{
  "n_layer": 10,
  "n_kv_head": 2,
  "d_mlp": 320,
  "bias": "qkv",
  "lr_mult_down": 1.5,
  "decay_fraction": 0.554,
  "seq_len": 768
}
Each number is 128 + 32 x the weight over its row's rms, rounded and kept within 0 to 255. Layers, rows and columns count from 0. The size above them is the row's rms in percent of the matrix's.

# layer 7 attention value, 128x128, rms 0.176, rows 61-63, columns 0-63
size [ 96 109 111]
[[113 179  82 106 142 162 139  42 147 145 106 125 153  80 157 139 139 180 178 138 135 147 104 190 124 158 119  89 101  92 170 118 117 129 144 124 109  69 143 124  30 136 129  75  87 149 105 184 166 194 142 107 110 141 121 164 120 112 145 166 128 203 109  79]
 [ 27 165  98 173 110  98 166 143 108 147  80 141 144 115 182 120 182 163 107 157 131 168  70 149  77 124 128 122  76 124 181  93 138 112  75 111 137 135 103 134 181  89 132 158 114 249 160 147 121 182 113 137 171 116 193 127 146 140 120 142 165  72 108 160]
 [148 164 120 130 155 145 177 118  98 176 104 158 163 125 127 122  85 122 128 133 114  82 166 139 130 152 122 188 105 124 137  92 136  71 151 135 111 155 138  45 140 156 126 100 177 108  88 123  90 127 162 143  84 111  89 143 175 113 102 126 175 130 115 140]]
# layer 7 attention output (transposed), 128x128, rms 0.108, rows 61-63, columns 0-63
size [101 106 113]
[[ 82 171 110 129 179 110  99 100 188 120 178 112 122 110 176 103 167  80 112 180  83 139 157 117  86  76 103  83 166  84 120  97  92 151 151 126  93 146 123 133 109 112 178 172 144 112 137 110  80 100 129 126 127 180 117 109  49  77 141 165 185 157 126 110]
 [ 68 166  87 146  76 124 146 178 155 109  54 119 108 145 101  82  99 135  55 103 143 143 132 129 129 172 125 150 135  92 127 138 163 143 145  96 123  63 106  93 180 136 105  82 106 218 124 159  83 165 124 119 196 127 104  69 101 162 110 129 164 135 126 143]
 [112 140 142 124 116 210 124 116 152 147 182 113 140 135 109 133 115  88 137 181  95  86 126 164  44 128 156 162 148 129 107 103 112 106 164 131 164 186 137  93 173  87 148 147 178 149  91 171  59 132 128 139  93 154 133  85 191  96  97 132 121 143  75  95]]
# layer 7 attention query, 128x128, rms 0.128, rows 64-113, columns 0-63
size [ 79  75  83  83  94  74  83  93  79  88  89  87 108  91  84  85  93  84  81  87  91  90  85  94  85  85  90  81  78  90  85  92  88  92  82  84  74  87  94  85  85  81  90  70  89  90  74  88  87  93]
[[161 156 126  87  92 114 140  80 133 135 121  85 113 157  60 112 204 178 174 158  98 106 147 123  98 127 129 116 130  53 122 196  94  97 119  82 131 175 115 168 109 147 172 114  85 206 146  77 135  94  78 153 121 117 186 153 122  89 125  88  86  86 183 122]
 [172 113 122 109 125 130  74 111 151 123 145 152 154 127 149 158 108 134 136  47 146 178 105 152  60  60  85 160 164  70 119 148 119 109 168 167 106 189  82 179 184 135 133 149  80 112  81 124  89 104 108 151 192  94 107  83 188 137 115 143 148 156 151 179]
 [135  92 135 157 121 132  84 109 160 136 143 141 113  89 125 154 174 170 144 107 139 100 125 163 143 149 166  82 157 147 174 117  69 117 115  83 134  68 126 128 138 137 113 125 137 129 134 104 133 103 105 189  64 109 131 156 150 104  80 171 161  84 104 149]
 [131  96 137 131 117 118 114 179 198 157 154 104 203 118  89 134  79 134  80 114 143 132 104 118 132 108 133 114 110 217  53 179 107 108 101  93 164  55 138 108  63 120 114  99 114  93  96 174 150 164 133 177 131 124 174 105 124 100 115  66 149  99 169 117]
 [ 94 133 110 100 152 196  68 172 159 130 143 113  97 132  81 120 177 151 108 163 111 100  76 134 103 112 138 125 147 125  83 115  93 123 147 175 134 199 117 102 143 177 130 103 160 112 218  89 134 115 173 132 128 115 139 177 152 120  76 104 131 103 145 140]
 [137 109 127 129 172 168 142 150 130  84  64 106 126  66 136 139 167 142 161 125  75 171 152 129 131 137 130 129  93 132 149  86 145 140 124 140 164 200 159 137 108 101  93 150 158 101 139 149  49  66  97 121 127  83 125 153 138 143 142 124 109 135 122 126]
 [121  91  88 158 162 110 140 191 101 163 166 117 107 186  61  83 164 164  57 119 143 174 133 131  64 152 198 125 136 142 124 149  88 144 142 181 128 152  78 117  50 172 105 137 153 168 100 151 133 128 130 160 141 125 166 149  99 179 137 153 113 181 142 120]
 [109 196 101 139 118 114 114 157 117 133 145 106 180 126 225 104 169 164 129 145 132  92 120 136 163 116  68 118 100 110 108 154 129 142  74 122  45  81 125 127 130 157 130 132 148 102 148 101  84 121 103 150 113 107 124 129 114 169  71 146 183 148 113 157]
 [155 116 142 129 107 129 133 108  88 125 123  42  96  69 131 144  65 144 152  82 106 157 113  85 186  77 150 157  77  74 118 144 134 128 151 146 100 128 112 163 104  98 163  94 139  85 114 151 153 125 176 149 148  98 169 136  41 142 113 139 160 106 147 208]
 [185  54  85 103 141 143 179 116 116 121 170 208 118  96 130 110 111 168  99 123 106 120 123  91 120 157  91 113 142 109 116 129  79 159 147 150 163 100 142 116 162  91 125 145 144  84 171 115 152 102 148 122 230 189 117 128 109 119 143  94 150 116  91 196]
 [ 80 125 139 162 118 118 121 157  94 133 164 167 109 146  97 151  91 110  82 166 163 128 152  81 135 121 169 144 113 131  81 141  87  91 125 172 123 161 153 142  86 107 190 161 121  93 125 173 151 154 156 110 218 114 171 209 172 131 146 104 112 102 140  98]
 [116 153 137 100 153  80 117 104 109 142 114 108 113 128 128 138 118 135  91  79  59 139  78 185 128 150 107 111 119 104 183 126  93 196  98 131  88 157  81 128  74 110 105 159 119 138 148 106 181 103  88 159 139 133  82 120 116 139 153 145 175 195 112 135]
 [130 137 159  88 148 168 115 207 145 121 167 154  80 160 155 144 132 139 139 156  95 115 129 120  77 134 139  82 122 104 103 132 132 129 182 105 126 189 107 140 132 131  57  89 114 141 148  91 152 122 105 125 124  75 192 135 105  87 136 155 109 145  98 125]
 [ 45 104 102 119 152 146 104  80 113 154  98 147  94 113 113 163 137 130 143  67 139  84 151 103 125 150 105 152  86 120  97 105 123 129 186 114 194 141 148 178 116 162 174 122 132 124 161  68  99  92 116 157 161 175 146 106 155 138  99  86  97 179 102 123]
 [136 135 154 142 127 111 156 117 159 167  41 120  78 147 146 139 106 119 134  61 101 132  91 150 143 123  71 151 131 103 106 191  87 151  65 137 146  87 120 137 164 108 175 194 149 134 180 119 120  53 155 131  99  94 151 102 181 118 131 128 140 150 126 108]
 [106 191  88  96 153 113 135 147  99 101 152 133 130 181 136 104 132 109  87  86 133 153 102 148 172  83 152 108 115 121 103 113  92 118 128 130  87 156 115 136 152 145 120 117 104 104 168 165 109  69 130 134 138 158 165 121 129 134 186 197  77  89 146  79]
 [193 141 146 183 156 104 149 128 114 116 120 175 157 117 172 146 124 138  11 155 130 141 161 159 134 152  99 107  84 163 119 164 162  65 122 138 118 141 116 103  78 124 198 132 117  86 147 160 123 111 147 143 151 159 142 152 121 130  80  62 142 123 169  93]
 [ 72 149  96 123 131 133 110  77  63 118 129 105 118 108 141 136  98 155 205 114 121 120 114 105 103 132 127 192 183  97 130 188 132 150 158 192  81 123 104  97  88 147 127 150  97 184 140 133   0 123 154 169  99 130  83 126 112 146 126 139 139 144 157  90]
 [103  78  74 166 145 103  68 132  97 128 170 205 106 140 127 107 155 161 103  97 115 145 110 181 149 133  88  88  97 154 118 146  26 112 123  98 142 182 136 151 120 113 171 153 184  90 112 130  88 186 159 117 144  91 131 132 112 109 134 121 128 141 128  87]
 [115  48 139 129 153  91 126 142 126  55 115 142  81 116 187  78  90 180 118  93 149 102 108 127 117 126 137 138 128 187 125 113 132 121  67 134 109 170 128 104 158 193 117 156 169 162 155 218  96 100 148  90 119  91 126 115 162 122  91 135 151 139 144 116]
 [102 135 127 100 157 125 156 108 132 149 151 176 132 108 133 138 151 118 120 134 111 128 178 176 158 144 183 138 130  81  87  97 109 116  89 158 143 135  93  77 120 103 107  86  79  54 113 142 169  35 158  90 123 135 105 103 147 140 144 131 122 104 174  77]
 [ 75 126 136 162 122 146 145 117 120 159  83 100 125 134  76 125 163 168 128  99 168  76 120 162 126 116 177 155 132 152 179  64 184 144 153 124 173  96 136 151 117  81  85 107 135  86 109 149 105 104 155 124 108 104 167 146  81 120 115 104 158 174 121 120]
 [108 116 106 123 120 186  96 112 119  93 158 122 109 152 148 121 135 137  77  77 151 138  66 106 139 133 133 144 106 127 132 175 114 118 193  53 102  71 100 179  82 165  19 131 183 112 129 151 111  82 133 132 134 150 109 102 111  85 132 107 120 150 125 112]
 [ 51 154 149 157  59  49 107  64 155 151 133 116 176 146 121 150  91 147  91  89 125 169 123  85 121  74 129 130 137 144 129 138  92 123  95 121 137 124 154 116 116 125  69 110 150 137 157 155 128 118 135 133 121 119 137 110  96 175 123 123 147 130 168 143]
 [ 96  81 153 142 139 145 100 115 113 118 119 126 151 161  92 118 117 160 117 136 115 150 134  63 195 100  51  83 145 110 176 138 115 132 142 114 102 128 225  91  76 131 103 176 186 115 101 128 186  84 148 132 116 113 119 110 114 139 134  95 153 106 100 187]
 [134 191 116  60 178 110 191 151 116 112  78 115 108  80 136 160 134 167 133 113 118 107 130  93 102 159 132 117 135 130 129 131 175 104 162 158  74 160 137 130  99 103 119 121 107 136 175 135 132  84 106 165 160 151 175  96 107 133 118 120 138 154 148 117]
 [139 168 107 136 154 161 156 115  84 141 145  64 116 135 145 135 128 145  83  76 146 129 101 139 163 118 124 190 157 131 125 126 111 132 176 181 105 100 154 138 127 122 113 162 108 187 145  71 121 123 147 114 157 150 152 143 110 107 137 120 104 135 151  72]
 [110 180 129 162 101 129 142 130  59 105 106 135 104 149 145  48 143 148 167 117 142 136 136  95 109 101 101 160 138  64 133 166  87 151  93 149 134 144 167 113 131 130  95 155 142 126 147  88  88  70 138 110 126 115 152 117 145 108  58 129 124 167 124  63]
 [ 86 217 111 133 103 108 117 115 112 133 150 159 183 153 100 119 120  91 171 117 101  87  99  98 116  82 101 136 172 127 159 135  81 209  95 129  49  68 199 113 119 146  96 195 131 141  54 103 118  87 127 123 101 140 151  84 143 113 115 119 154 138 153 186]
 [155  78 105 164 117 153 146 134 161 127  91 114 135  70 126 169 107  96 139 104  99  77 169  99  94 112  73 199  99 158 181 162 127 160  81 155 147 168  90 135 102 139 144 137 146  71 148 171 113  94  59  98 143 121  94  83  54 126 182 120 169  97 110 163]
 [126 121 123 121 138 139 160  74  81 157 137 120 168  70 111 156  97 181 150 120 145 101  75 150 105 153 109  92 116 130 143 109 134 139 136  90  35 150 108 159 153 134 126 138 204 121 129 113  85  55 131  84 151  82 152 124 147 109 107 127 179 156  79 107]
 [152 144 163 113 137  79 145 102 123 132  76 156 105 131 127 110 109 179 148 130 109 114 121 103  92 101 109 149 125 152 147 158 112 118 102 179 112  99  91  40 123 170 148  96 107  97 184 121 157  88 164 150 152 107 120  75 150 164 147 115 143 149 117  94]
 [117 178 145  80 135 127  18 121 184 119 136 119 133 161 113 132 123  84 146  62 119  65 124 129 192 148 129 121 150 104 148 122 166 128 161 152 150 154  79 126 145 110 144 142 114 132 140 108 131  84 118 123 154 128 187  98 140  76 132  86 156 104 100 141]
 [165 153 105  94 155 112 165  92 154 116 123 126 108 165  54 170 164 134  57  37 120 209 135 165 131 135 136 107 116 118 117 139 184 138 102 137  75 189  48 102 143  90 153 161 155  88 169 109 124 155  59 143 147 104 115 142 149 109 114 111 102 119 117  93]
 [131 128 152 112  94 112  85 158 104 162 159 128 136 144 151 135 146 100 168 166 124 168 190 130 167 161 126  52  89  99 138  86 126 180  97 122  95 132 104 129 111 172 145 152 146  82 157 129 144 114  80 119  97  98  94 126 150 128 133 158 178 156 143 113]
 [122 117 160 125 139 105 154 163  91  53  92  41  89 127 160  98 139 140 111 144 125  89 119 156  77 134 154 151 134 178 147 105 182 142 170 148 156  81 101 107 172 134 146 143 129 111  46 136 102 132 127 110 129 144 168 157 114 150 133 148 190 106 141  53]
 [156 151 102 124 130 149 162 124  79 109 124  67 142  81 111 159 118  96 116 101 158 113 120 129 137  66 126 140  90 102 172  75  80  73 193 156 155 112 189 142  98  86 176 128  98  60 160 146 126 110 153 108 181 130 156 112  98 152 124 166  71 111 163 102]
 [123 184 156 175 164 130 142 148 165 129 177 102 113 152  81  94 107 135  53 159 118 139 139 133  90 160  75 171 200 155  97 131 210 101  92  74 185 154 149 146 140 147 146  98 165 122 147 103 148  98 124 110 146  51 147 214 139 135 166  91 115 144  93 145]
 [120 121 145 193 132 157 120 179 184 192 190 100 139 131 122  46 167 100 118 144 127 179 116 129 100 148 112 102 118 106 181 152  82 153 115  58 149 132 127 151 105 109 113 176 125  90 126 144 131 144 133 140 119 143 145 105  80 102 135 112 139 102 144 141]
 [176  39 122 170 143 123 129 167 114 132 166 146  78 117 111 103 190 123 122  91 121 137 144  97 150 144 122 122 164 159 111 105 162 126 161 141 115 152 114 116 178 198 104 126 117 127 167 102 144 140  73  71  96 162 128 105  96 105 124 196 101 139 121 137]
 [ 98 171  80  98 134 153 107 153 144 112 120 108 179 154  97 134 177 162 173 119 151 134 122 176 141 151 103 158 180 107  97 106 135 138 177 201  83 111 125 114 111 120 127 100 108 105 141 127  68  72 107 142 135 130 129 119 199 147  70  90 100 159  70  90]
 [183 119 127 143 140 136 127  73 161 100 111 136 154  89 130  57 149 192 117 146 130 125 127 198 124 113 110 161 178  94 147  91 101  96 113 160 132 140  83 123 105 169  65 175 100 122 172 103  75 117  79 125 121 134 160 130  92 127 160 107 170  85 111 119]
 [120 159 152 132 163 134 164 143  98 101 148 131  76 153 165 143 139 161 145 153 101 153  90 174 140 122  74 138 142 116 124 162 212  68 121 139 114 115 119 106 109  77 145 142 161  67 120 121 137 161 202  77 129 113 146 164 120 151 109 121 104  84 119 152]
 [132 184 192 160 100 164  90 164  95 109 129 123 105 155  92  82  42 105 156 120  95 155 101 160 141 165 165  86 136 164 125 146  91 174 127 100 195 162 134 156 153 101 106 123  84  85 157  81  91 142  97 132 110 190 111 107 148 109 161  80  92 104 104 108]
 [158 124  70 120 121 117 112 131 123 165 177 176 114 113  89  85 104 162 124 166 121 117 157 109 113  89 180 115  87 111 149 110 143 137 109  88 179 133 132 136  76 139 158 130 149  98 177 108 103 174  64 127 110 114 162 162  95 156 133 147 157 147  90  92]
 [ 98 125 131 144 119  96 127 126 165  88 132 102 104 115  93 142 101 127 110 173 139 145 138  76 100  53 128 102 181 129 129 160 227 218  88 128  93  77 120 133  80 134 159 133 161 174  95 175 129 184  87 142 173 105 134 185 143 162  64 166 165 119 118 131]
 [120 138 107  88 173 196 118 140  68 165 122 137 158 122 171  89 119 156  97  73  99 121 117 114  95  73 103 132 103 105 116 174 117 135 127 155 118 126 123 123 118 141  70 145  63 156  85 124 103  73 130 158 170 112  86 191 166 140 113 133 132 119 110 120]
 [142 131 102  99  55 179 146 153 111  53 129 124 115 152  90 138 187 102 169  87 112 185 127 140 140 149  77 131 162 164 107 125 133 134 145 126 122 128  97 130 106 151 112 130 114 128 177 133  83  49  99 173 138  90 124 146 123 107 206  87 133  78 136 133]
 [140  98 148  99 157 125 117  97 126 176 149  84 155 147 128  81 102 143  52 108 107  89 126 161 161 121 182 171 168 143 102 139 122 119 144 125 126  96 123 167 127  78 144  88 120 169  71 176 160 119 139 147  95 124 106 132 128 157 112 190 162  59 104 110]
 [ 98 166 200 106 179 147  97  94 149 177 131 174 128 134 164 134 140 135 113 136 113 150  88 135  96 101 102 113 147  74 116 177 125 180 139 197  92 132 158  71 173 114 132 132  93 116 121 109 125  71 125 112 107 105 140 168 100 182 104  96 153  84 161 208]]
# layer 7 attention key, 128x128, rms 0.13, rows 64-112, columns 0-63
size [ 82  80  92  75  87  78  78  93  80  87  85  84 105  90  80  86  86  82  89  87  96  91  86  89  78  85  91  82  73  94  93  95  82  77  91  76  74  84  92  77  87  79  92  76  80  87  76  80  89]
[[171 190 218  74 143 117 187 119 103 117 112  73 100 104 107 129 182 156  84 147 154 143 121 148 108 137  67 145 157 128 174 146 148 122 120 156  82 108 122 132  73 172 120  94 133 143  87 134 126  37  98 118 125 120 208 169 126 133 122 109 140  96 145 127]
 [171 140 158 139 117 146 115  88 158  65 160 121 114 111  84 156 108  93 145  78  84 105 109 119 161 188 191 136 161  65  75 105 148  88 108 137 141 172 174 153  95 179 167 150 108 139 174  54 114  99  74 115 110 109 116 110  87 125 145 154  63 166 101 154]
 [ 96 122 136 202 113 141 127 137 107 184 105 188 108 130  75 133 171  88  72 148 150 113 133 146 103 132 178 126 134  72  88  85  75 120 114  97 143 105 195 194  78  92  94 131 165 146 122  79 141 110 183 185  99 185 132 158 163 114 133 135 122 142 110  88]
 [169 106 116 136 166 153  98 106  95 112  85 117 117 125 136 131 124 161 176 130 116 106 150 166 108 166 126 106 110 204 141 150 155 114 141 175 151 134 118  94  97 135 125  66 125 147 171 138 109 164 127 105  88  97 123 102 113  93 136 104 143 120  98 108]
 [146 135 123 115 201 186 153 164 146  85 116 124 102 100 100 141 155 128 135 142 123  79 111 162 203 180 149 114 158 197 108  97 130 139 169  96 114  91 102 114 133 150 161 105 130 131 119 110 123  74 130 133 135 132  84 186 155 123 130  93  94  95 157  30]
 [125 151 150 122  92  92 101 193 157 118 150  70  66 114  86 134 175 114  80 128 113 104 116  85  80 192 130 135 139  94 170 163 144 113 106 122 149 155 159 147  92  92 139 148 160 125 106 159 142 128 104 156 174 159 147 124  82 116 158 181 101 121 160 115]
 [114 131 119  63 127 153 159  51 179  82 120 132 129 104 122  49 155 108  23 108  87 147 128 110 148 149 152 142 143 108 102 138 114 127 198 116  97 113 125  91 142 163  74  42 101 160 146 118 131 107 136  96 190 147 117  78 114 124 162 144 132 141 198 123]
 [136 152 122 176 107 121 109 175  94 147 138 157 113 133 160  98 204 120 148 140 160 191  85 195 118 135 144 117 106 138 100 136 142 109 126  97 108 155 135 188 144 113 145 147 130 106 207 149 110 136 166 207 118 123  90 163 152  87 137  91  80 102 136  95]
 [100 189 132  93 131 138  82 109 139 153 114  80 155 104 112 102 101 101 102 111 162 168  95 113 119  86 106 158 184  72 148 176 138  71 144 107 130  79 126 108 125 117 148  94 138 151 144 122 144 194 114 126  77 175 126 117  61 139 163 169 119 124  91 148]
 [163 130 111 138 119 119 182 119  83  97  81 151 175 110 117  94  85 145  79 125  96  70  93 115 116 102 107 150  97 136 148 188 101  91 103 133 100  82  93  83 146 120 128 139  63 116 120 143 113 162 165 131  99 125 162 116 130 119 144  91 138 158 136 147]
 [159 159 162 104 124 164 140  87 200  95  60 101 152 139 173  85  62  99 129 152 117 111 105 121 145 162 138 158 182 158 108 156 160 132 135 109 121 187 123  91 141 150 132  95 124 176  54 141 132  95 139 168 112 124 164 152 149 108 154  74 157 155 142 164]
 [157 142 132 161 178 143 179 125 114 117 104 123 178  78  95 165 139 137 176 122  93 135 162 106 151  80  90 110 102  58 165 158 124 129 102  79  91 149 103 113 112 181  99 144 104 110 147  92  63  97 121 145 182 147 101  43 171  72  79  94 114 196  85 147]
 [100 139 107 124 175 132 132 149  87 156 222 190 113 126 129 132 155 149 136 144 115  93 126 144 119  90 168 141 133 121  95 129 117 131 176 150 124 121 131 134 124 130  47  96  48 150 117 134 132  93 125 100 119 109 172 139 127  88 133 147 111 144 124 117]
 [140 150 182  92  87 136 123 122 104 116  76 125 155  84 119 141 176 116 128 106 126  60 119 129 154 110 146  98  77  96 150 151 110 151 176  95 154 160 123 160  97 113 180  75 105 129  68 129 201 141 134 129 138 126 136  87  86  95 192 131 140 156 156 228]
 [ 81 170 129 133  88 145 104  93 148 142 138 100 129 147 151 146 172 141 149 117 207 111  74 179 175 138  58 143  97 122 132 185 137 125  98  78 152 161 147 104 140 161 184 188 114 158 114 124 115 127  90 113 142 136 100 140 148 151  92 103 100 128 105 183]
 [135 177  81  69 132  94  92 104 129 126  96 147 134 207  93 131 100  69 116 119 152 124 192 117 152 135 151 127 120  73 135 141 153 100 138  96 156 133 121 162  95 166 170 158  98 127 109 114 151  90 135 137 190 138 175 118 106 111 203  91 103 128  97  76]
 [133 138  94  97 189 111 139 166 133 104 108 158 112 184 135  86  95 171 146 155 134 109 112 104 160 149 103  89 178 110 102 118  97 134 128 130  98 194  78 122 189 155 158 119  92 137 139  74 151 129 161  43 122 180 120  65 119 139 107 137 138 113 143 117]
 [134 131 142 105  81 139  43 184 146 114 134 124 159 117 134 106 134 103 155 145  54  95 137 204 167 107 146 145  97  97 137 113 129  80 129 123 158 102 116  88 126 180 125 161 101 129 131 130  92 173  88 100 160 119 140 152  87 132 150 126 137 189 144  81]
 [109  79 155 160  66 114 138 136 139 171 113 172 142  78 144 152  77 128  96 110 126 137 198 126 119 202 142 126  68  99 153 140  59  78 130 134 167 120 140 115 156 124 146  98 100 106 135  73 145 106 163 154 154 149 115 131 119 175 167 121  76 160 190 112]
 [150 100 116 145 149 166  74 158 169  57  96 145 117 117 170 132 129  93 146  75 159 166 143  99 194 188 124 181 111 153  95 137  90 125 148 121 186 113 155 143 150  59 115 143 123 150 139 145  91 116 150 114 104 116  82 142 129 103 100 132 123 138 157  86]
 [157 118  79 180 147  97 156 101 130 179  88 125  80 140  90 111 117 168 126 119 152 116 119 127 153 148 190  72 104 132 170 107 148 149  98 128 115 134  77 126 113 119 187 116 120 143 116 172 162  91  76 165 106 179  63 127 173 157 103 108 181 118 104  81]
 [129 104 122 111 149 136 113  74 133 178 164 124 174 169 111 125  99 203 115 121 117 104 109 124 113  35 116 103 104 117  77 119 164 138 142 141 114  98  93  82 184 154  68 109 118  92 159 181 176 156 165  74 152  84 140 161 116 156  74 142 127 159  97  94]
 [131 116 161  80  95 156 152 110 138 105 120 143 146  82  37  90 182  74 165 103 129 165 153 140  57 175 116 110  80 113 218  80  97  91 155 113 141 155 128 102 108 120 108  86 124 128 128 161 126 102 159 115 163 145 135 111  76 115 118 133  98  89 117 164]
 [161 105 119 132 159 109 131 160 108 106 172 139 144 127 116  73 121 196 154 145 106 139 134  90 138 128  56 136 208 119 171 130 156  91 111 119  88 131  62  97 129 142 123 101 100 181 129 126 125 102 154 162 112  12 133  89 154  84 103 180 143 135 104 169]
 [139 129 101 140 131 119 145 128 103 130 130 127  66 155 201 150 160 148 185 165 162 109  71 126 167 123  68 149  97 135 148 108  99 120 102 111 158  54 107 129 168 142  62 137 151 141 122 132 111 119 157 155  92 116 102 107 141 138 153 142  74 163  88 100]
 [150 159 101 118 127 124  83 126 171 139 102  65  73 138 132 150 179 185 169 166 118 115 125 118 102  79 118 109 156  21 129 140 185 107 173 123  57 156 117 126 101  75 142 136 142 134 170 124 121 122 137 149 137 109 110 128 144 102  85  88 139  97 142 145]
 [187 162 165  76 120 136 104 133 145 123 130  82 178 122 174 128 111 137  98 132 128 147 124 165 120 164 166  78  75  62  91 107 166 140 197 124 120 198 115 191 131 144 207 120 161 146 108 100  97 139 176 138 145 154 154 111  69 100 141 129  88  77 133  85]
 [ 87 114 158  81 135  78 102  96 129 147 136 105 177 123 156  93 169 115 164 116  96 176 149 166 186 195 138  96  94  84 127 220  99 123 167 121 100 138  94  89 124 119 135 112 188 146  99  72  72 154  86 138 156 141  90 151 168 121 133 139 115  99 159  61]
 [137 115 176 114 123 151 134  65 120 113 144 184 169 120 194 116 143 143 141 114 114 157  81 200 114 105 139 114 111 126 102 115  73 127 134 117 110 130 105  81 104 143 121 159 137 162 106 167 113 107 150 174 123 118  77 112 173 114 119 125 152 125  65  85]
 [140 138 106 120 150 117 143 110 155 122  72 158 138 155 137 114 192  85 209 151  82  97 101 110 118  79  87 138 129 124 156 104  80 170 143 128 124 138 126  62 127  89 105 194 182 178 161 187 112 125  77  92 126 148 109  53 124 103 104 199 165 155 155 147]
 [ 93 152  95 138 140 140 125 127 105 125 118 122 187 155  75 126 131 127 141  84 128 106 107 152 127  66  84 110 166 118 105  92  77 133 206 124  75 164 114 136 140 148  84  65 107 142 203  91  69  79 152 124  96 137 116 133 135 122  66 130 102 135 122 142]
 [ 83 116 113 125 163 155  73 136 146 140  82  86 158 157  80 109 133 192 163 118  92 137 132 144 135  96 155 150 134 116 108 188  58  81  97 116  57 132  73 111  70 121  76  99 153 142 185 118  99  73 141 151 107 156  92 120 147  88  97 121 156 125  97 164]
 [170 123 139 125 105 141 170 123 144 105 110 150 160  86 139 141  76  42 125  97 142 115 161 116 122 104 123 140 139 102  90 115 115 182  68 107  83 105  93 142  95 108 152  78 154 106 122 122 159  83  69 135 187 180 150 121 115 104 130 127 168 114 125 129]
 [133 176 116  68 152 152 110 131 141 105  91  98 156 129 123 124 163 124 158  84 101 110  97 108 119 118  88 118  67 109 157 111 120 111 112 132  85 186 158 148 151 110 225 115 110 145 137 151  77 108 206 149 234 182 160 116 118 116 149 170 161 122 170 113]
 [107 100 132 127 135 114 184  98 128 129 165 126  94 144 154 112 149  91 143 191 172 114 151 119 163  95 104 109 126  96 148 112 152 185 121 102 193 165 136 204 123 109 144 161 169 132 125  90 142 150 106 123 122 121 135 119 163 206  83 121  80 167  88  82]
 [109 192 153 154 118 134 111 163 152 115 125  69 136 156  67  92  75 189 162 165 158  96  80 131 124 139 139 156 112 149  78 116 167 115 105 154 132  99 149  81 187 107 138  60 150 229 173 123 135 196  94 112 140 113 113 171 130 133 121 107 212 188 101 151]
 [144 147 101 141  83 120 134  69 145 149 117 125 141 138 146 122  67 122 121 162  74 104 121 149  76 126 158 167 192 100 120 118 177 135 125 127 136 120  87 161 135 113 149 150 122  85  99 111 205 104 116 139  88 108 134  86  70 132 154  89 129 133 106  90]
 [133 115 110  93 187 146 168 168  57 113 125  80 126 191 168 150 140  90 128 156 207 131 129 116  94 173 150 128  91 170 113  80 130 107 149 138 148 171  78  70 139 199 127 114 148 166 114 111 111  90 193 129 148 100 117 177 132 177 146 109 114  91 171 129]
 [114  78 137 129 150 122 206  81  95 204 111 108 170 125  85 120 203 134 120 137 109 151 124 143 101 125 157 154 150 188 146  66  97  82 143 108 142 108  87 120 148 182  88  94 122 151 137 120  91 194 124 141 146 114 111 114 109 172 181 175 108 107 134 146]
 [153 114 112 184  91 164  65 190 113 148 129 128 127 113 133 139 189 155 149 161 127 137 125 116  83 110 104 145  93 155 104  97 143 157 162  99  61  99 154 130 163 128 104 107  89 149 123 129 113 128 112 131 134 130  98 127 152 157 159 194 130  82  67 110]
 [177 150  90 147  77 135 126 147 158  71 154 182  86 125 105  93 153 123 102  93  87  89 103 198 125 145 182 118  84 115  72  93 135 133 144 187 147 157 107 168  87 136 156 140 137 125 108 141 137 125 147  86 116 147 155 159 168 137 112 116  95  98 134 102]
 [130 117 204  82 190 132 174 162 151 118 154 123  68 106  75  99 127 122 100 151 118 188 141 118 145 163 132  89 103  59 127 110  78 111 133 165 158 147 103 163  92  37 111  89  98 174 159 119  92 127 104 117 158 150 139 131 129 148 128 150  74  90 140 157]
 [161 167 113 132  87 138 123 148 114 121 159 111 149 159 184 133 116 134 145 133 157 139 126 131 179 213  63 122  96  98 157 103 140  94  75  68 149 148 127 154 153 159 135 170 100 147 121 108 128 163  92 108  68 117 116 168 115 103 116 147  92 146 154  61]
 [120 111 113 109 119  91 104 123 129  63 114 150 117 130 110 140 132 194  86 136 119 190 167 119 166 155 176 152 149 111 143  93 177 171  92 129 136 130  88 101 181 137 150  95 138 165  69  87  99 197  65 149 128 135 182  73 104 127 117 115 137 157 141 174]
 [102 108  91 132 112  86 131 121 131 119 206 148 119 167  79  81 110 115  92 159  85 166 180 123 126  57  95 113 184 129 152 107 149 133  70 139  91 113 151 155 143 115 100  62 146 113  69 104 145 136 160 143 164 128 131 144 119 165 157 114 149  95 112  97]
 [103 159  78 148 181 120 120 184 144 114 135 114 129  65 195 133 154 134 131 176 109 147  79  91  73  85 127 136 130 134  87 107 128 139  89 145  44 128 184  72 142 163 145 152 108 177 151 133 127 107 118 130  91  38  98 159 113 123 166  90 168 166 129 161]
 [ 94 120 131 123 119 156 136 116  77  89 120 159 135 143 120 134 174 100  96  96  78 188 124 192 106  96 187 164  55 128 136 118  94 124 127 179 151 144 104 160 131 135 176 157 179 145 198 135 194  90  97 121 147 129 127 125  15 113  80 140  99 125 173 156]
 [116 129 115 119 123 152  89 114  99 115 142 156 125 143 123 106 157 125 130 142 107 123 131 143 178  95 144  97  99 132 101 131 110 133  86 155 221 107 118  97 140  86 128 184  84 129  86 148 107 174  64 145 109 114 128 169 197 182 167 161 102  80 185 122]
 [129  85 184 116 127 187 112 120  99 164 145 152 140 137 166  97 143 128 108 170 101 129 124 110 135 148 184 186 101 132 112 113 132 107 185 128 160 102 149 124 127  98  88 122  77 148  80 143 123  95  98 151  43 111 158  79  70 138 156 155 116  97 120 141]]